From a checkpoint of a small transformer trained on Wikipedia: vocabulary 5698.
Each number is 128 + 32 x the weight over its row's rms, rounded and kept within 0 to 255. Layers, rows and columns count from 0. The size above them is the row's rms in percent of the matrix's.

# layer 4 MLP up, 512x128, rms 0.162, rows 243-253, columns 0-127
size [ 89  89 115  97 102 106  93  97 100 116  96]
[[144 118  85  94 114 139 154 131 165 121 168 123 116 106  95 159 100  97 133 128 171 100 205 169  84 187 113  72 151 106 141 199 126  85 101 150  71 149 168 121  90 128 158 136 117 105 115 141  82  97 155 135 169 163 133 143 132 146 180  59 113 149 104 179 130 113 129 141 106 131 167 143 108 101 108 112 187  94  77 122 143 115 201 107 148 121 138 183 159 110 138 146  72 143 133 121 117 110 116  66 102 121 134 135 120  72  88 126 143 161 163  71 172 122 113 126  99 140 137  93 197 141 160 175 139  80  84 191]
 [115 163  76 204 104 161  67 103  99 116 118 116 124 138 111  81 113 105 147  39 167 157 124 104 146 160 184 101  86 142 156 159 127 123 115 102  99 116 135 123 118 148 205 151 133 148  97  65 126 130 128 128 229 103 204 201 155 185 187 105 166 181 119 155 118 122  86 176 134 118 111  90 119 135 118 105 114 153  68 160 183 114 104 111 123  93  99 123  91 128  93 149 146 113 133 152 111 129 151 130 145 130 102 122 102 190 137 100  71 124 134 126 104 123 159 105 146 152 111 141 130 115 138 154  72 143 132 132]
 [140 143  98 173 110 117 100 135 141   0 154 172 163  46 151 143 127 147 123 106 144 100  78 155 126 155 168 107 100 119 165 136 146 145 177  58  92 167 137 120 159 157 162 140 130 192 125  84 126  82 135 203 144 162 139 164 151 193 138 155 133 107  69 138  96 109 147  90 111 102 137 144  89 131  95 171 173 134  76 179 166 128 128  94  80 107 137 119  86 110 149 105 106 146 137 123 145  99 145 122 111 135  88 139  90 104 110 101 154 112  81 141 131 104 162  95 143 166 109 132 163 189 125 130 139 124  86 123]
 [139 215  51  83  94 141 102  88 145 168 127 118 159 140 141  83 100 128 146 107 169 143 106 148 152 168 118 126  99 164 119 131 120 189 182 146  89 132 161 141 153 120  85  94  76 148 174 106 133 111 135 149 143 161 173 154 196 142 146 122 142  74 109 141 118 143  95 161 132 121  77 123 133 152 169 143 112 118  79 148 137 126  86 144 105 109 199 135  80 110  50 149 104  75  70 109  84 134 130 117  95 140 175 129 144 174  62  98 149 118 125 100 141 134 139 162 137 196  73 168 123 132 177  92 150 139 121 128]
 [112 146 106 143  81 136 141 124 122 112 170 158 152  64 131 103  96 131 100 108 164 136  92 155 171 173 117 155 135 136 176 125 142 130 157 110  86 203  73 144 143 125 136 173 103 122 140 131 150  70  89 180 164 161 118 128 167 199 115 173 118 171  75 143 134 107 135 131 136 156  66 111  65 166  94 155 115 115  79  93 136 163 101 130 114  87 187 117 147 114 107 104  91 114 153 137 152 114 173 116 101 134  95 153 134 118 153  57 173 105  42 124 139 110  99 128 100 177  91 160 117 165 167  88 158 127  98  62]
 [ 56 160 121 148  69 165  78 118 141  57 128  87 118 201 105 139 138 104 176 115 184 131  97 111  97 139 207  91 151 148 184 116 126  99 143 179 113  79 144  99 149 116 157 121 127  81 162 101 107 137 134 149 120 129 165 151 101 115 163  76 122 109 109 145  68 132 115 158 138 121  95  72  87 158 127  92 138 143  84 126 138 148 127 184 130 108  87  87  77 142 117 149 151 157 128 199  78 129 119 184 133 110 112 169 148 149 135 128  88 132 161  95 135 124 140  97 123 126 159 196 200 143 149 141 152  84 154 106]
 [110 138 126 110  63 142 125 153 140 145 112 149 120 135 134 150  97 110 164  99 146 138  88 121  94 107 130 174 160 146 158 143 167  90 140 125  66 124 180 137 127 183 184 115 215  65 155  93  81 142 129 158 187 145 181 117 127 128 128 161 126 139  73 179  81 114 150 129 111 127 119  70 150 135 139 183 102 102 139 118 193 127 168 119 125 130  85 146 173  99  84 106 138 167 154 137  79 125 118  52 159  65  78 130 136 166 127 123 148 161 105  99  85 130 176 115  80 106 170 110 148 101 153 131 149  58 118  96]
 [ 80 147 162 166  90 103 120 143  75 101 161 121 136 121 125  96 119 120  85 170  91  98  74 103  85 203 110 145 126 150 154  96 122 108 126  97 141 123 157 103 137 119 141 163 153 158 180 127  79 177 100 181 112 166 126 128 115 155  84 137 165 199 153 146 108 144 102  75 110 137 112 107  74 145  78 169  88 114 136 137 157 103 184 149  96 124  83 102 167 105 173  66  48 154 168 164 143 141 149 166 157  82 130 147 124 124 169 108 115 123 111 163 105 166 161 131 133 110 153 153 150  76 152 149 113  80 197  86]
 [131 199 130 184  84 120 153 167 131 135 101  95 140 137 104  65  73  97 185 105  97 107 154 137  57 151 123 108 130 117 151 113 155  97 114 134 102 151 133 133 142 109 140 121  65 137 211 149  82 127 197 133 188 109 197  60 123 156 156 117  93 143 130 177 139 107 104 142 145 112 182  89 115 112 110 126 120  93 101 116 154 104 137 131 198 117 172 141 152  96 136 127 142 110 177 124  97  80 108 146 118 110 158 153 156 132 132  91  99  98 159 117 112 155 109 157 107  80  95 140  63 153 180 176 134  66  94 135]
 [107 123 116 125  89 173  60 121  54  99 165  44  46 171  65 106  68  94 135 127 128  98 182 136 123 166 139 116 123 156 146 163 130 103 145 153 156  78 161  33 155 107 111 124  96 107  86  99 148 157 138 148 177 141 160 186 138 133 124  89 131 128 110 109  80 124 107 118  64 117 110 117 156 124 144 167 186 179 141 133 157 165 192 113 134 111 145 111 113 131 152 147 100 158 137 171 142 131 142 127 161 134 150 139 145 161 130 108  93 124 192 132 182 101 162  82 143 180 113 140 139 128 137 114  94 125 149 122]
 [ 68 125  99 173 171 169 102 176  30 134 143 105 119  95  42 133 123  95  84 178 104 138 132 140 133 127 114 181 150 138 145 121 106 157 136 124 116 100 109  93 144 141 120 161 118 153 158 157 159 144 109 164  82  87 104 123 147 162 134 104 115 157 141 133 102 117 163  89 132 205 136  88 116  94  98 183 175 146 135 160 134 106 190 123 106  92 162  90 145 145 109 191  98 113 129 139 104 117 161 135 116 141 159 138 202 145 128 124  94 120 151 115 148 155  73 142 179  95 181 144 109 159 130  78  53  92 155  85]]